{
  "n_layer": 10,
  "activation": "gelu",
  "norm": "layernorm",
  "qk_norm": false,
  "init": "normal",
  "init_std_o": 0.00748,
  "init_std_up": 0.0334,
  "init_std_down": 0.00748,
  "optimizer": "soap_variant",
  "weight_decay": 0.1,
  "final_lr_fraction": 0.0,
  "seq_len": 512,
  "doc_mask": false,
  "dataset": "wikipedia_en"
}
Each number is 500 + 40 x the weight over its row's rms, rounded and kept within 0 to 999. Layers, rows and columns count from 0. Numbers have three digits each. The size before them is the row's rms in percent of the matrix's.

# layer 2 MLP up, 896x224, rms 0.14, rows 436-557, columns 0-55
100:438490559518505485532484472457533522505483452570463483500530506534479510519480511516525411520543541492509472492529469525595486429503490460510450453515512469465527476539
105:478537554485485524610529455498532490488526515463502537500520470440464518549492453486515462500522475512458537495536509482498530413533488569532461508492476573519565531527
100:509517501419548544481514547508485551473475547505528475415495471507506478459449498534495559451423444510405531489472410485625474521462520529434490549495484498483517475564
096:486468499553514547512562541444527487478463573492444419509500470526525430546430466475494507504470529542509479515478478530495441551496486573471526445463496472509510502488
114:490450509494418549510524503482545504581463508500471515461498372508509476509447581535526470396524492525531465496500492484527518429560536513495465538422520507522469466499
093:425537463526490513447513532450471464457575502474431531456490501510562509488475512520487526521418463514581480476530495531484479490544472490446544555486442498548578465515
114:500509447590507567467467526501522504467493513504508498452519570546542532438454526503435524558424533512438568440474518493463489514424547569490454499510426477502482545506
100:483594500434427501508531549522472586496436536491509481494553530482508534548544527503514524512476528571457534477538546420462530496492553465473491476574461529454477457484
099:507606520464488506484476538516465523483459474505533489521472582428495512503519499426446549483515544416457510462544506541481562462525466472516528591402505465455538453477
112:528480473500507495486517433481444477467515427514594480599501469433515505468474511518528410456510483497542426499539536509483567459497529491514493469462503486485476534503
098:512564462460482497587456445503514463485516499497494475484469521447456575468522544521453507560426501492489490562483487531456469541548481542465502539490424466486547444494
103:458456406427518524512525457533465535453546448475518484504510482506595532463457503516497388554521499489534452492496529467531472567490395492513590497477501550471520437491
108:444470469535459455474463479518516510482494512528537521459435591453512489560568535518482543470511459506501491455532526502478561550504450458456498509467497410484529472394
089:482547564510461486499554487496480483486502471535454530472481484492487487547520584468492504487530555528460556427550545495521546465517504455520464594518468466486468535486
085:495471513516505496520437466484499504523514444442475432448437391560413511509482570529481462501508459485447430599400525533504463477594527527451525529426480533495523441528
101:609533517549465482546507530484486385549495505512567503531524551486481478461463529532528495517427494449529563477528519426407509388495477403487549541432506458462531445514
085:494494503471496531466488570550518528525513524531539570569532448427516467564474550566449487457595479446507480505585512441493593544571538517560513500489541535493453546454
072:497468460491574513494516545477532570461516463483451475421606487476514440424518484516552504496457487545464493463558509490474585488522557537539528554515483508496428480470
101:459507575482430484515600506495442494503543458502470501543495465552474513543500563529470470462534529552484572477601452525477480484494457603484418516471488458509529455539
088:542499538443449546483523524460460568465573499444481439514522477547429501465476554534467493465521483466476552443571475509529471521601525505538542460436509495514570578506
106:531484465434494595438513427551540524504474470472509435488532403431510409413560469580455543456551483509448506470449525482517517496476451497516441522510463532531605477499
098:456508473459486554483456532452407572581500475536479541566442521498553444563498492522486426525542511530510515533598473484520504558496548457437432492540517497507535547458
091:509456518459529486533528511512549471477569502532545522556505539453492451511550539423491467502522456463419531541577527485547547484458468478476505455562479506516577524512
097:534448596525512543447471501429437529510512496570479494593467473503488484516455537432426527521552466509595421528552526470553505580570468518488509504515490530472511566442
105:580445500534504457521495482425446502557508458530494520507620510446512596554524501473468484506575521539473451442530525477477555526485470497500459406491527476544468480523
106:494499487538549496482522450512542481527532592465462521534536553432488529513501484498457393488485506472510486520530500563517483422489440454496540506564483526507604499504
091:475491519511505452527539470549503510561462532496493492435508468541519496529486493503480429465506489541588569543527509493487522461502456472513549453459418429473499501534
103:515481449501559476535511499507490520526509499495464507578438482499556430541498567520560493463484469471499562423495512474489530441500531466566521512475444425496502431504
096:500479454523561516463554512502486463451552524498521419478474484496493556457493484467445553453467525469560439503506530515579522540509455449488536501512546498400541518479
106:566494469556477553451550550512493530534574535566500513534538485480512451489436524500509471537516465511488439494489541469506546498462434535501548485497520523482578498544
115:491497382465476459473438509522460532569566512558432566582513487474564509473500503539437508513453554496539480467500500533463579536458521533540473491462499542498517534500
076:503433497429588529498473504504505487457451515489538469508533520468495505482470482521484458479504469455527461485542570512486508457473499465526533486474491354507559395426
116:554450478521448534489483471467548560464552542500553525514491547413511469527471578519451466532460458495463506514495474587439431461525449533515437533476455531497489499474
103:462495481518546504509495583549554472466493529453488456439508508566529531539510518578397434493423469521491481479493466498522485522448522502572499496492453541489513460496
095:473455504479442480500495428480532484546487463453454482555586546447519487511420474477522468550472539623472527529507562504505489494553461502481453452477528571480502552506
094:532497423486450456483541566503545588462439506519523511472500492470516509476524510556454468522438565538496527536502511528509449516577543441462533525480529538495507511546
167:466484478513463588519460475497406521491507489494518449493502493453449527565456509477484550574553484481507534438465485500501527468473449483501564484468521500587442508484
099:532522541497437476508537566481476520461524507483507598408537485540572511506472479486476472563482498520512467501559456517539535453526453547523478479462540412520506485458
101:476519577505482474544470547458459470467542492466518423433537482531622553486486512487478479495504474422465561527501506491570605476475563497495445423531494466498491469461
096:542535478551563555493505493542473493497559490532598508550444544515538468464458552446508473540497574461481487555550515465484557473472465480490524532521529555518508454422
104:505575547540462473552517519511486505463544447449487532452434484490470479468561484507507475504511514559563493428487459515466492430489487532552439539518525508538502495459
116:397551521514488507477547443551470487491544496489479524456477530502541490496455448555470464574517510581466501546538449527431513474484441492426464370503478487473513522506
103:500512422504600491430530535444521577484494539533444498456529543556502472504499480491530511533548444536537501462463528482490498564506446539446421517525557384475421551480
106:498507503479472579581531495476516491491491409466500547546509579481447584461494491575491454484501459450499443480520529496529503490495479546442465484486483484500570462532
096:493440532558541516461464499483467490562554550528425497440508457507500525465474507531465507489505453487613505536561486537500529440473416428515528524522537530608456506472
094:554502422504500498607532450565489541452518529475520508391497488433485549456489518445456472483586558467519505546518531485393474544477528430526475498456527510505487543519
096:417446455481503485495474444521535553514505450449500520549450533504513432509472443471423526462533517508549535605497455529551465522477545494525531445428498398531573504445
108:484535527594449537521467423537496491526582564506514477506517492523471493520486425547493496568429552433460563537553497525494517522462479496508496512525546528536462474483
105:504502520545488518458500438538450497479510503548461489463471422488567556510400465450440528533533466449453451417570488462524432522525510462542508499537498495470578474536
094:466515499523542485524454478516472494478510498453467579486448536442536454473485486498476446470476480478398452466521558441473523587463535531511532495478509561513546527533
104:455466447545403501514480483478455528579565492485420510478474501489536543419538485514455450575532505503497504477526590586434491426460577580488484529501500544466576569481
093:483489459517520460494467501508466483492567487502604528497515511561531505484481532441539498492469470459463428394476488532586533546502500444421524444473468503493511477539
103:499451491459467516512504513553446464465446469497520454500570545536471555505519576490437503479511530573504546458422467437456477565577490486539480522489461521466506436494
082:458529480532509543491499447462451503463557427442445471462486512498492460502555562446417527546485498511499490494549554448534479528513528477451528411537426527562520508519
096:550490460522461431447528588516515518515476465453474559460497510475469480481414507497511501438532542501482541478482492540459528499511532468506421511449515431491513492476
087:548467564542439512512516484496484493501474502475533481435489525396510522482509431455553527447507531471496472481483539546467537476575392487472500481447514558521463480484
100:454450509534468532571491487492487575465594536560488569478443478439435544559494497467483463520511528465517499463511486534487563477459533510504471527517502489524497493458
113:535452417510490561502567449515443512443540505479533511495490460523523579609481487472528452487564571540465502492524409532509497448555446566469447452448470494484464468535
105:533561484527493488501502539514500431473523540461511509530449474502538536586447497484567475456476488434510499528514475494579587446440468495519507514492475523467521521550
105:531517538554474502477431462509538489509513499515572534484471516428538531523490503513404474481630464497450435525538553572447529501518490490551534459457547516513449489493
099:510448463504481551506508533536445475445577416476524531559500505577438497546487573455450466492441482526535479533506526467530458493561490458565458547543529559463475514494
095:502464485501509489516534455585526511474583517378499510464523445484524489517576480579464500499545512501464480489486490501505472571475483500503529525461538495524445484486
096:493441473550421487498462469511489484509445480563517444509533507487401449561550480575513461558527441530500445482545449529497506525532517490541488455499516533559528531530
101:519466420495469484494499518446506437479460526517532491477549504473420507533495592538497575445522537450463533503484538546445499519525489528465452516484480498557512467473
092:506497499449546552603518521399533473487496474504564483580486534483569459474421434528510455428500551546402473503577525553442508504489591510548523557494467509579491544408
094:512551447496511470505525503518444555570429475532521515430496587489507484461491535481474471480504501505539504446553559526525515457478458461532491478508432533567578474507
096:535562484475465516440539492490504487435518521509541485518573484466565581528515548510428515524491503514530430534486540466526469478533458532466522517425566502481491506481
102:522488515506594515414529503497469519518473513499491500462508414428520517524468506499465510504475499490488538457509519495482551555483511511499486522443545482449563481516
101:462496492467529501489501478506420544493483524544473558515506506449492518550532541522428512564426483474513484558458463534492431493465456603509483428412490500520465558502
093:488565497562506441543473498497564412514470557470490486442546537514568464536491528588462551511410455495458483469487514528445536510486483575495534477521494396466502466516
091:397604487489506511521533479491464516509569510458534524424525506471486521476528551460515509536491517442519527421520528508463542507477500512516520459560483497454463396487
111:560556486519446602433491496484534507469410492492524510462480529504487479485441507504555529536503530477456460482452426514506592398487555487465505508579436453500467426506
099:491407429480449509459487493474470526478565464500518564499492462529569441461529479515538502476485542489595486496517467502535506481445472521495475481442432511518469461443
110:487553463486499532444504543553459437503423498461550537492488493501481462445485531519506496519453544466573507500467459472481474476473507526510497489414506518507541529364
104:481445584471552512446507484567446544491490520434442450510486512476537417486516524516476437558504500484533488478544540500530512503510483500461483432473469512545467490592
094:516452448494476509525502515484563464508455492548449573579478511423487498500438525481507433473485513540556544544561523518525466494561471565518456471484544557537446545453
105:425535514486466510486557465475436555487464464463435538450493421454471471498493471499509422529520483441486443473534454511494507445514563571520443551534496473503517510473
096:399439542441507499504546482475470531473480547495521521529524524455475463594566528503482496530521507505492556453527543485503458471530521473498458460487500544474469534454
107:461539501541520500443501519520514546582559510476558489485575517498563541548514510496416399521439562478530469530511503470567481469531503509536483542493541497532499572552
099:504531495531503532507452492438462491434494548545463498543547498457479489518503569523535494442537493496522434568520459492414474464442518461510561538457554472541451534396
095:503510493513572448416568402504468491536535456400465533464545547442465497520514538493435436432548544519440534493520548548504467536464504493579520527503580467544459490500
124:449461517444475611455520491410511485495513408608511511512548479500476519488561443482510429528514538494531487547546535492491521484470438504488497508508556532496534507455
108:458528448484392529544493482522524477513501525481447476502548475450453533536510477518514485472467477474464527534560473483417480517503543499584465437495567502518447462549
100:439447455409531498469467536509536579449474567500507487543440435444466414505408453478497508509470497500486479480492516466523518497523506544533475497565562427473522427511
096:482397492467503451452505471505484430486514489565522498408530490426559485445475509479462461505497480429492482479560511500470540497517476410495445496461521514479453520578
104:456555436483428409518491455581441552490471570460458486490544545522576567539480529566481477501556551520483540459496463475549522518519501526485517553555539508411425465443
103:432489457490502593497476485541514564463415427454550510489529570464460512518517577492499477464538542572447503496505537522486580512466522465467525492472517401531434515489
088:488526569568517536532490580519462438517514479519558483492521405493484478551529529484494472524500507519455565488512492509458526524503547500411494447454495525550573495476
092:456505559464490480476546532473483488488482515527456558491577492461526517551494451490500494477560513472471477468490408570522553516504541464504420572474471479515510509484
097:570538447498497557481470393432473512489497514478512557536463520537483506455425433527512487496489534561517480488487460469480544497489529484545546393539466454528584501545
097:472496493562461457472487510574561414509518433489494510512517466492549546445534574451529510493480553529536570435521520446528515459457507560498576515448566521528465511472
104:484578504533486490510455493498509537503485515446500504508573492450471489528444496518459498450518508484438542489475556464535554540458439492457573524521551531455482358527
094:561554441521515435473466538522473567518470454515535502432461508554521464514511532517482455469470534461520453502531587494497463557414473533559482537515559445467495564497
101:512477477514522513499554502525484449497478460495492518511480411486489530483424518475533466442494446522519472526532461546451427557591535495550527568489510439476463494481
105:446555481601519534494489468537491518552498425429498584515475493434475496475470475461455495493492482458520562485476489482474530500573427436525497545476556502569509496477
102:505578526478555473518557457543489559413468485533520487513621485468556518496424511506465561500450517491467498559577489527574555548467440492545474526506502479533513505482
090:520494515540476470447472500508488511488529416532510511584460488539426430509477466455467516529477499513494453507527507564474536597479486571459502515558577475510443548531
095:555520526549494475563500448582497502490515451484471454472508552486481505478481487491517458532551484531496497509532531474490617494516486498512527476462477542545493505472
102:487486409474565519476532490454459535477500420489598558494467538516396530522523506485468603503545477503486496523482531472527486453552482505489479551512485498446517507530
097:511454518551481517531526502538498521544409439435525508453522527476479444540513459410512501480547506491490473496492427505507531503423532464497518505471471498491540475499
103:420505517458503569445448477503463528538503487494478530454456497487511487549481448474503504529492481476469471480512457496465546481580568460499441411426485569531518489461
098:565521407535512462459507521503526466535486562490437508556430418496489502383584454520503468492451489505536436461469594502538512525521527528494524536493537501406429503493
096:469443489522495496494514477515484493441469569483507483512545436540457505542424545589491476509443556478482545468512415509480540434574479514433507533514531491498562609450
109:590510459490508543544474501538500476551527491550507511535476520495494515554461514500436445518513516487547527537490514473451503505523474508535502615545493581483490442458
097:522458514545572569512500512475548469520601517418488485516459491443477466439513458481501501541482526454524498580515471546506531508484526536593509426528517517502557456507
100:475541493476507571383478566507498465504449461504475467524551540558513519470474522541487459538504503529473582554512532501465515518557597498447487429424495489512563520399
100:491444469466484532497464522560507443550445482508570487488495476524547500465456495544467429477470403469523524478549463519584500460435550476504436531475515530480556535503
102:497522432491508555473470465488506469477493555521488442566484582483476555527502554521458499440520529468472499497503485464420549516548486521571524531470499457533482480556
094:555475451433543539440486522448501487463513480445574514513469469512501484475505510492475486594482552552548483489404526487498472555489557444496459534463521569520495538513
089:571461507537507562485433544533549534481592498505514472512470518454514511452498475459514531509532507491480459480500526516505482527500464532498609550467529540473488552489
092:548491521517506559532468489528560545472448485447476498464592509544540453501430472498492525469470561526556466432522557475560516528561526513498438531520522523531474540519
106:444500432532448494521515524485419516549496447441520422484494479446548590508539411488517422503548480547533505504539514505488507411538524510531489456494524514500556491512
106:511485497534466550449513498464485502491542449517549482551509537522592471497471537454421488541505449519536488500480495502477537445531454532562501460488483526532445507526
113:507649487483453486530491488476504557484500449501566469455476501484514498559444489528450520516478485507490481486514443534413507513537524531524522502530547442569500507485
110:476511440475482445492540516582482501445485540440513511522602578520417532491559550512473514546545527455535527521494483532496539482424526429452498485502497531461450439511
089:586535452435532458476448470543512553444428493507462534410512477522504481516472452467551445556515572527460470479492423527496519583435469512547485508532560513496496488519
088:484486528514444459480466407600468482495491448547565441488439506433491521502459557538554486570486508518505523523491572504508507550522492543454417477465551510587562552541
104:497522478496454479505513587501538512483573470464513541510505467518567496507554535508429478424515550462508499544510472566550477593487484401543538552454434493476539462556
102:484533456438442439452532511552469521503457407544538522556542475507531494506468520562430537455520489505488446479463533529549551534534488495508468531546417506551524548471
096:482435452490502461445502596505414532506443474493528449533444433443550515479549537426454466487458464479486448542469449542495537425543527404530509507493524448521456494564
095:490580494574462488477432464495486502449424563450525512540479426424554519494498560522492486570477444527484499503521429514470488529545436512440441482487567476475459537493
095:548597499412482509471552457531494511404502499541483461470445567465461528527441504558553516458479545502464446424533488499460492462521498475515492468499530517553484511568
# layer 2 MLP down (transposed), 896x224, rms 0.135, rows 436-557, columns 0-55
095:442431493424444512454550488508539448610523432543507547469519508503468494485526482528521456515454432591476556526510511516512543495516464454520516498469454456570474461477
101:514524408489467528421513538424552579529483453491503423458504435432398529491536481554545564512478518506528461468463494590565465473512522427546551539533472513543555500567
113:428547491452583540552505536467519533573505475521488512435470530450433465464542425487529528523465571473458483560482519510531485501513462506517436437487525505531476489560
098:484406459545480596584476499463570468540465487549469509456432592444460488474521579517509412535489538463527485505423485541538516430473541541483490493482464491535460489491
107:494500497470515471531516542494486572512473522450502531426524564505480502551513536490522555529475515516434434468510465545580531477504504522530581476466529494495545522486
087:484549506537465435542487493576557426527474563525535449472520488572464487471563438468510475436551521494495454476509473463509449433479532483488451511467465465495595515516
105:512505487505508465459486504490471530581512475613536507565483516529518469491489537426466413508524437414454469511493544491502469532505506507419511588497563444516515473532
098:578532602430501483493480528485547500467497509536493547543523510542515428434426530488510490507543533510477519443486513486519508583497527516566531427500477478403442515477
096:513463534438454481483527499460499497490436470461510447421496521472519468536499472503501508456519468571520438443392531483435522517549512526526496526570490483538544525487
121:501506460478425518531511465534461440457603494502547446511467467488537458476491457526420524476467487501488514509529511494433480472519576502474532404494487540512531508477
094:545522540479468430484555470527551516502530522528485500532437530419504572572555452516464514539522530575519504563455454501580484475511535530495546520528498485597520521451
096:525470491557485464516434513446533484482507524454488458443494503461490500526551547434527498497478513509469462461524470594551468470480519544476497529504541471564514429450
099:529527531525490507511508497489493473524499535525459512508521544521540423510479428503444536541467560515463508460425451452542452431500537572521480448440445506522463490527
104:424535509517433495515449542502460529460496532465463521516542525449445399470417462518472453425485533498533474504480465465473487427469468463554456558498508515498531498500
088:508453466572557528518472426529486446454503543541445496480530515578523530507517496466539552447530517583503513472514524570517510595487559536391487518501501524567521539455
106:490470420475518393491528494572481491414444477449505469480487501532476579529511502466513464457457411552508495470480602553420481464473505541428441553541503505474496564523
100:453514477510534531540506496472473520496551469435566453529403500464540468510510476539564457500471508477435470510500545490452529545446501458508446469438614536500457449458
067:498435572500467492500573493487549451491481556512436477490482500550487585466473454451566496475510529487492525515473483441506467500488580481513573499494537565450489477559
097:473533523493578519554529498505459501557436498539517441457477503530462583389443472522460462505514478454510477563458492604454490516446562480506512501459488480466513587566
089:502508532454559471535495553460551543425484528521567481487433507455561488513456512469439400530429545449524563478479525452518566509477484536476448535549507553489412513485
108:459553507437544471459545499480538541486457473469533442516514485427478431536542468569514566439497448526508518505556501526483502459536572435426430547519522496444504428475
095:609440578479498451501500543451581574522553493443477496443492481499494502501512508480530440457511521529467497523508418447457485506507512536446567535481467517499576484510
089:576542476480511460533499495432453502429480445526471494473528496559575504483449437534458526446453469521467493542520459474430479508483503529483516525480494473492397471499
095:426478485440489496451595536532479468459525479475585390455492495473530514428506489577527491539516496535513503516497457543569478562376561496485522543510496519517448496494
102:601478517510566464498562471445543440521447545511566496433477486486459536525518532493474530502451455514485488485468497507544510515462439518473467489475518505514513498436
087:566501447450483453524499416496527467517542536471495504452469520540510505501507402531578500478516478465521410485518529496494462509532487457506494493513471528533423602413
097:481529473523529537490526484538348535530459449470452445478477445526477470567489507505390486462478493450540511486507444555500481478455552540450536488588464468518520464513
099:581462480509479517469532542509497513510572444481542557577458485473527471459541525470526424511458541452512508502501485454552498514474465509462477464465535557495436536503
099:459510458477509464486474546566543479402502526468535508492571515471483512462553490629480470498384487503514519455455455514582533438461512518541464478496483485510496516530
096:556491524466486486543471505500543520503449499599508537499475463543389485599532510450459537521543516578489585518481462528485469464451497524440557501499468507498478534490
096:552448534473467525516465483561471475572514566509497565559543520538554535512485548524565525527488470559513518522493442520508513548531575460577447481541552567495550547520
089:526518578477451501504506529472555505388574528510513546498559444544458491523502513496496449496534492407515512468530504578499522524529458496555441435551550487505529420536
122:589421500449521501507515516516561552433465460550483535535490474501498509536539559489514458515497521507518524487474497579482479510492533484544411504522466403480511444494
104:521504489509598460439459549568493495547518534428458522590513505482479528444562492546476536530471500546532469455561488540635507487446518484538485490505499522454487572434
095:512500550530434428547457512544512497460575544523513517500504531518522533467514466537449511508525511519573528481521584570545501397510504494503495533560532480416496451482
091:541520559535504544535537471525477394459493558463521439479560439491456554478526444537532490502491523490531540553447564478532463548483454547529591561489509497501475451497
146:514581575517480508483484559413479456471553511519505471486505528556437527519475498569507561435487415526455556471418479498520568436492468508549537542529501528485496503470
101:533481493521532415560472450514505497503539495421508534453556551559608475545463500399517486533501443498489478550444440491429501509467513540450457523512541527492523536505
105:581489527506594553485470489514470530535518520443454447387474535505490506510516537511479545477592548557446542497484538467556460486543489610492563471403485460512521529461
089:520472534498509507522530542469481436474452515521575524496534454478461460559548511509542592536482500507490471526444556543502542532593493483527498504466537446487538557509
104:520473445509480540468467450489501541455493560496483576435531445538499456575558507496570514488515507451487474510520504519407492487595482487462480513454525535512521510552
126:500511482486502459530458511490511538459511523485547510496433455543466491469521524496446567450465504542491515557470534534466451480516478496496539497507548491491479500529
104:514549429443501572454497552541502529543470521547483501504455538544530456445443516464511444510569493465514509522486504470499451507469462468537498468490487483498515466501
107:547482460607550449469538481525484552531471505463476503442527435498463523531504508503494492577544463477507507465525460520624473485423555456520510532433433444567503482501
096:474503517474468577537509467529493452568556485427541454516492532596605462522477429552508436549503487531440464506500507474472500454579482492470454518580531436501519402567
095:453488539519512441565519520467452527461525498616528432465450548456542556503502461518553645470588441517555539541548477485485549569418522499563505456498512530494460552556
102:504457519518510473490488476510482549566514554546551508476457555472526462438519447578509451534502503426434474482464558506548518569587488534538528517511560483472523479489
098:494469554515580491492469483537591467507542541493474435462554429533533453451566429518483511539509509543500491384432460475588527447497479516484549571508559414478515451506
098:486520532382440532492463485471528528470521534465517456528513513470491494486544463496499483452419448491481509482549467526507525455563469452525470469558593395525585534587
095:471412536469495437500463504486527431525494498474533511484479498465475526444527443470527496526480514500464491538493521495481560486498545574511534535521586523436541474481
100:489553514544494474564499519527452507524526545480543547455549475545526528488532538438523497455499527484425494497394471478487390490553540431424534537526507476507494508544
099:522540546464513564513473511473478542529430472548563463483491500462539509442544519548473580509507471555455455509468512513579540416502544478496502476534497434456517495549
107:555508495443479534518569496471502505504477521503489504484502572503591531498547505486518617500484483453491524586511482555447495471466492568496454533514584509526409493507
088:431501483539540479552474545482444389466494427447469460463466438445530513588563475471483505542428537530484531505508516480465501514463527527420451410548437422492527456551
104:463453465498514589474556517502493496426494476517463453447454512553572468551564483511516468493529444556520473452467463543462571440431552483555449456454542505576507506455
092:491518467592503463547525502535540556493522488474488493527509417478555509504468537541494529512447499441470456484497541445502480490527444512513477503482516484449495439519
096:510494527576486507583505526557470598416479476505540455487531530511548481524461462482577549486510526482509468554492529497426499429535523514454509489472475514481521496468
115:573488486482485534446477525489475447554549552472454473550550504506442505494584533507504557549482495503477540516509505510418508469527466443563500502534504503463629478491
109:502477509512588511430465511422487489468489478468568455487424504483446571483540524545457516474427498540495472492455497516509518497452506517512541482508535531541412482564
111:531510521511529484564605515499512474554487547493501554432486470515510492527540568497510561560474489536467449478446493539530511570440525425535469501476523476613516420510
104:475488442492438478498551570521575464493422498495487467512444524513467534548465497501437483505400438551537474388536572479489499510544465394487478547498523523561560558507
100:525495474489523531500546509548484518495520486500503462485508440512521467536519482540482426452523451440455417423452600497461500530486534475520506517494509595457531562438
103:434485531513515560525517387447428511444446514505537462556508495460512541371419533502448453512474551441543506488518467485492488505536462458486460494534473451609476451521
105:470513515503539536488580552480534477492499418515493469455562537482525444351559488483382519593541498504552505492548475482468507503478511485567502466538470472494552492558
100:438515563503502470478433442523453429533585452501470495487505490519478484461546514473494479560411453476548499565468484536498466459528458529505494498562549583479508462522
090:493437516480535489542431553539573465461537553458451476447561518560457523520539501444506474557437481492501448502444506467435455472589499557494535477530501524497554551492
097:435554557498482421490548467462466488453527444494528471439509516548537532528536430527442518469456433471522487473535543477515517449558594531526567512476465548467517453524
096:561544507472503441485498553566478480432511556513514529523524533506486495529531487463570455458513487486504464524501486465574511493477545428511482534554440536464491456472
092:575556497535532559475549528488540508565524493517463458496529484545472468467505501520532515467472542579476501539557470514518450500503484569533477565519424457498433590534
101:533497532535548507432468414505511495481505504503541541565470415516490489480418473408493507546529499478482540473533449536553559482512515538445414459435532460495491520459
097:552563494529513561470499492456437552503568501440528601524457463490526487477514517577494531489468516385509481478497515415515540518467549490485455473503465467499512479453
112:478501533495452513460493461533507511476505533499488481512558526454456541436521502544464427466511486527589551520497517538483557533485529448534521509508428495457533466504
091:438478555443491517493493521553541403480461557477501421512482467538438625518474534522527548478533453493485530515475444493475474551555532519528556514501503474495545515516
108:512454444488470521504486518537491521497440489424534512473508523571541459491513585463507504475526578530486508549535570454562505533521499445514479543547507565480509556502
103:527454531513547492517539471525476429540424501489483443536526507527423505517532480552492484526496544582588425571498568497502480421495468469435516536489517476553455426481
092:489515511504457496558565558454526511431458426466499512486538491463503469520474500502507563448457475417480494489554537474531504516487487548565543562530492445515452539535
110:440460508503572472448516425509522486470526546537472441521475493498487499479438549525544459496493490484496473514470490531542544517534453450536548485477577506481556518498
101:483497484461406491478491476466494474511481508529471501525544514533506435418410474478496554495510479499506542430380522475455504530465482455464501560560504504514465526528
105:523498533485469504462426481520519557505500491496504572487553473524557491512447533528492459498520456505502469442484539502517561528466475563477505567439476512502394506524
094:475500406485584469523500599465511515466424522511541545456481480497525522433468499576460468520489487444530443527541435488478496431451554499571525594500456526488505533507
095:501543476443455537512521462506492464519604522504538484492493508485584494526443502505499539551512474497498561520448532418414567570519478515503501467509388480423540489540
110:443446586506537516477500546447549437521493500519520485554516511560436602496562531489531516499530482547539493505534497518464464493506487505461482532501522495548491509508
109:560520490494509500607526490529576512499503513566515453532427516531547500567534498480443480536582531511575533450529540498540551480464445520450545523408477453424501437445
098:483501558506556506514499527488439504409519486422472551431469514435479508461537553414446457496495492565486494569468499546481520501505447515483451482531460403468499514544
092:484472474587562457509482557501528496459478448494513485506581437518491548493507525433481563476440537523509502499493559463428521473482571563479500503534491458568538529533
097:532498483523491492495488477441497513479544497557510460532466507541520455529487517505513559455545480526598435499535488502533432471451535500555540515504479465524417444421
104:470544541505578520530512498465467494504484468563486461530464515521474477471418470494542565443504496483509463451470545496510462459578518521493516438519554438486476521498
095:502558486548525514565460528532516485567552502535487470480514480452404483520517477482478527534526486570463473480494558500539518440518545466463516364515482540500433478511
107:543516460501440449499513475417500502501498563509486485507508485498604500497466501516556512455533519467508522508403504541525526498510496446584469543571472469543570503494
097:525543489508408505474462467524538505524443488472551475477494527382555456481555454562453468513446519573463514476503562471444514526561482444474526479502491544470480499518
098:509563465459482471469479465517452479488436541454497543533418503478502474497509561453556467477520483463471540493558514466491575554609491564518556514526494493511483522499
100:549554458492510547538438506508530502524436489505595477461462530561512521531412494536541533561420489436540577473516484503524478546439519491512600555458509502543482555495
093:478553515431462461516514459517526468455480489497440513518508455509511544550554508506511546436513481553590465500472522430465562476534488539523499493522436434535588429546
103:481468473510484475464523516502483480473574484475554515523409613497580437584480501536489537498466435493575480495491502550464528470484456498510554536476561529480425467448
099:513463413459531480504511568533509502509475507494517490543456472489429468526578467506467507483451481457498527510451527506457523425502540490492515423470442516446457458518
105:470503496507474427514519468476489455456493462480459529506484479537458473491571513532488449561488526537498493488567560510488493372568511496518551518378521454457502502467
091:538487455502511517521549502495473476524413496539458507421479507497562544441568506509486406495530470544507463538514487530535447496456501461462486557495469568538536497485
099:534524467512490469459505487497509522448553477462488525527489501466505483561404499470516507507516568507484506565515498433550518495542453528518482513443476424465463473443
095:477457507514535462445549441513513470527496485533508521464497518525453569536504497469538521533527433467500486542494502435409472486519434445455501491519486546564438528540
092:503530502517533530513532478485523440475550512523484464508523521464390537515513540521439494500576506505532517466464525481511416429511515494460507602534455538572468478453
103:549501459503526530470492446515566458463468445503481599490511539542479554564463486505488471491502471496487570589533485496504534544521484539522462424466543469450533471537
106:437499514560440533477550465418459574502494516533475478528462508520511459447438515500586603463478503488528417475428585464518482490470532465497519494495501562528489487537
103:524504542415446481534557455535476470484535472487531480503494510522471554435608452545461474538542492536447506518505549471582469506455522462448455490506421501453475554534
120:497508507426479537493530517486478504516511567532525499519493489484516514441453492539410421522446580520548479480499482486537472506505541534539618528498572497476481511562
095:535618482522441600528491498486463509475509525555573519501500517486567476535505484516498518460510449443511418521535478494426442431495469537419462474550571397474478544488
105:551526461508479558450487393514431462443524493486475481411472472524459512492411528543521524438487502501487454529523507494507471499456518511475494477487471552499493521495
092:548499489504475533467573453494491532440453429566456459550501513517493579560554479482502471469468482504495477484460624590457550503533480459513538509511537478471493453520
090:539458518520577490553506525488566522528471510546455558428465455482583482472497513475471507497511578473500485538487504508546469520484513482415520396528528501497486536482
091:516538511513476504514484458464466505501562435567523513569495477482532523520459480506504566468519547492465392473560461472519573488470492427486578504562474481497506482494
098:426505494525499476531545495535457554502427496437530414575504483486498439498509472538506519433506524477509464517526503470490559524490549477492438478522495486498566428501
097:496604526466534531477453494539484489524515482462435474466593474499549466481528426482483550465455511496447472525580478478543472489394524456502498447513517440535531434514
103:517478488442532516474457512478537467552472411510450422445558485527505393498420496481514520542483488592450486480492476419516437547617476563466523501427493465529494585474
103:447561545463469523517454587558418502468494509523518486522527502458451497455498454468549478415521515555491467542485485419482533466525538511470530488533549403545550534467
108:639572478388516523449548499493574511463526534501496518531525465531522453530514528554529533493532556506466516476458535453436511497492527515489503569470473501495542546518
098:441428512513509488534504506435549505484543479525507487415466448471458450520545478533539528469467558480566538462423493489496520525467525560494548534514433435563451473465
092:459496496474541448496544487497494472453505536505536537503497472520511472591486507581450540459497482450523528563492518409476567433467472567480491493507409511457487485578
098:466538582552479506549533456539432471490501490528498533478467526506412513483512543581507536467609483534551534507447533482506491532537522465485493483431549530521468446492
101:485601483438505607493465500455516465532564531543559454559511512521515456509413499447572527524568545480477517542438568480534499518528488517479533541582508572405511523475
101:499574508480585462427528495512482540499474400438473467524496468536514542594455494500475552504512506451501449473446446474467451511526533487537518522523503497570546479541
094:533486564487491490530520497533488453427457565495468452508468425500512545544558507533529451534502547492567498462567437528467510526496461438502555511536558517466500542557
091:483435525427508458527489538459461504495497507437500551438516546501488447486557442498472554518552502512502469481433533536484520572538553458491478538468429461478434475492
092:447482495521460457529443452491481490514491520485417518468494509562549471515528490452472501507542454430521524561517485477470445510485573512436516499553514487518503504615